Part of a small language model's weights.
Size: 8 layers, width 192, 9 heads of 32 (3 for keys and values), MLP 512 SwiGLU, vocabulary 2048, 4.33M parameters.
Architecture: rotary positions, untied embeddings.
Training: a variant of Adam for these matrices, 264M tokens, 5738 steps.
Each number is 128 + 24 x the weight over the matrix's rms, rounded and kept within 0 to 255. Layers, rows and columns count from 0. Numbers have three digits each.

# layer 4 MLP down, 192x512, rms 0.0838, rows 54-75, columns 384-511
149105110147113101153071136105126130174074117083126154125065109122099093108149087163121141152137100148132133178140103144171136159119101108089097176174082137129125080122145115108095135158122158165127093095130142062178150114119148141146084137097152161131140084096148078109136106128152108102180131121145138102127103142109169133151118109114138141128121104145117128096131147090112153136155
128132149123118143122123133140144141130117102153118115125137126126132161134113142095138087147145106141163146126156151142172091120099141132146118139082132114124093109119132119122145168097113164166169159129119188132141105164130127117157104145143110151146069129135146171136110131095154132141165133134160159116146149084104142145154144167107133180128119173104128145108078095115153159135137
107145100119109103098152135084132124099134157098083143136094116138127155096140112123129157139164115144141180122156181159145117176131156134146152134112168124164106105115112096099145146116113162162148179106123114150153121168171147141144089112131104106087135127124158146098126179140157136120152167120157159186082123144142122167141141123117128109141064132108107119127142154140143088099114
137165158121139120121130155150120156170149156089111123144119095141164173113106157083114134117067139117113171118132115140136096134134161139098167105153124125115078126138187097125140096132151108089112128106088117146138139103130117112105093146128133118133128152117160120168121139147119095118122135091106124081091110106151128178120159061143096171101142116158145143152115120127171105133167
143145140139213165128099101207103107131114126095114171144174202097140151125102111128105133149101142098121171174097142129146136149148122127101082146131111116126071104143175127151112138140088129118070154143110145063098107130152124110140159126164135145161145115150122086131125143137128121103133073090127112058087122132113159125143115138104111118119116111168166114151123117093134082126171
110142149084144077139157113115132124072136109123159131110135153097102135120188162110129104122150130119151076127121141123142073121122141131117131111118133153165153124126146113114168126105113132088125156127127116146125174127144124099100129137139126118106105127137084108118129121142151096156109121101154158137161133139146160130134110084117107102106100138090107127166112120132147133150166
150147077153115120148104150104115129153144150101122132142090109117120107143099113134135145136128074110151127167112138181098128146126131133114136145112168177167153112171143131154155130114124130136163096135127104128168120135121122136132112119139119152138124134140123136148073126128085134114087104192168137134056084121128149089154141165146118106161117112093151056100148116110065091133123
127114121142103131138093110110118158128136161149104133094137111144158108129117151099131133114168161093148109127088113132118143089138112159106113154112112105110152184118146120080138142131164147094097084146146120130147139084125181126097118150115141154127121101111143125129117122096130096161132163118145126122155163158102110134098074107114134122098150101140140114116102124151129140134148
118140097111127138162130163153136110138148125119107100131120111141140130140146102104106130138151150126108128133137162164132125134116160108129123128143126118100125112114137164092134130114142114113119154114110197162127154155129113118124142127141114128099111143153143145124144096183142125142125133102112075145160153086123138107125222115123171148133145157116130117122088144155162100139171
116119097131140133135160143077099137094132165122141155080156118108108129154126093147144160099155134120131122132120134116135078135068156129160155120121150145055172082171134142148129150088157128087149153142078134120144137125142140148123120119128100155158117124115134148134117095165136093139159126161090096143121140125137109127115151141151129107110106116108127131124069128103184096112191
103129094171116126093101156157143160138137126125122115177124105136135121119103128116127100149128109131185128178128144111121142119152113113143134099068143169134143132148117156141118113108131151109130155149118158132138152088107117149143150115138064120104153089116134147096098128149116163100140114140128164124146153119173139142124116138117143145125131136166152134104126112145105115124126
105080129140099118117140136160076158149103090069152174154139129128124131075119132108134142096131132118132164133110101149146150123141080137150113142099141081095097144129133106090057112145140139157105124123135080189098122120153155077121080097143145123124147145100142110076154106138129153128129146155142137151125134134125122122120139120115142132099155103124089134175116118148180105106134
101133142145131151115179086141119132117132132091163129137127113107124152112137138130134095098155080187098138165163120150116165139158113125128163129129088121099127111190145131101125106150158137110155123145117141083128146162122151155138157154116101104121121150162128132063127122152152159131134114098150116126151119135121105138176124140156137127109133129170102119130135110144117146170105
124137082103144128157137152117101091122093117116110116152123115142163115130142096130148091123096137141086116151093142168099142145129147141126162146121134079096182070111106155131186122120147147113112110094093135132118116121191154113123100150149114082106153081111160109122157118135141111090140120122109099105125092148110146067124105104095121126097129171122105132126137152114141103135158
146117146127079132105121111109142114112095138155135094124149138102148126096131151121132121126139111111102117151097133133137145151142088119133108146179116119145108117108108143124140117153141146138100152100119082167117107122119132107105159142125118124088199120147139126142137124126139142171123136123130135090165149096127151089094161147181132102116125137129150122149091143134141125137127
152195127107133123130174112143106093108139083131122159104119119143144119103103135130117110104126140101107135112114078120130124106123140155124139157117122139128124099128110158122123133124148129122089092135118149144133125169153129121128119115158102083116141125160113114148116156094148125126105133138135145124117135128099182106129163127131077124134151124138126143142111144118137141088128
157134132142120152141162126131136141131118124135116134153128127119154154108141165111159101128111137099128086153094142146102123136125150133140150114101126152131129116136104099138098132110137113129111096169145145123163123138100137119120134120132131121144103114150135152137139137128148115180114111136143118151140123124083134149071144082129099126144129157129134148143129172147102107109105
110114118121167148082128123106136082107132120127081133138117097134180159079119078149115124102124135143112143132111126091146113134114104110140132128114158116153163138169089146127129110181145097130132093081132126112114127120132123134105184104137099135092117147106113131151100149104124127107093104149125104149188110127132099117118098114106111087148124107130132177097152172142107139127124
155115145160147153129157124137143111123128155176107121139116140105112167121119139134151129133125143130171137144130102135126130166117127106103111137101157139128140103113139143110094114098116148118196152128109123128138148112136108170150148165155201124141111111140110101141133102163154129130093114115116166121102088128166125081152148121094116135164132131086108100136154099102144120142116
151123095127087112164151139138141123107136142135111193130101163133117131127152128128123121142148072118093136147106121106097125089145156111106141122117136123117121125118129111099132150148119113107118140115107107149100106122116151122125099147115160150151098120134084140138123140104148131116121163137121158125106145144114131143165139139149133149073104076094134102166109126098082095137106
085138138134124082080132119165180127139111136182147107087142097149142052154135088100132088111118136098155095138153123140121191124036111136121118150123150122169155155143134161087102141161142122120100145158104132116127116167150160143088116131094170101104161135152147118127129122104139131108139154136132089110102071102121119122134125156112123135142147135140129157092160091155160123125096
111117139196152146133129149117126144133111121147183153114105119118150141158147133157160097151128132150081140158119099093163150112121147140137147136133128098143143121166139114119167142156143122150154122114115136126137135192162158124143093107141157128116158171159123094129105127115125160128134114103127166118089135119139105155115170129124099111081166160138131128148083139128097158109145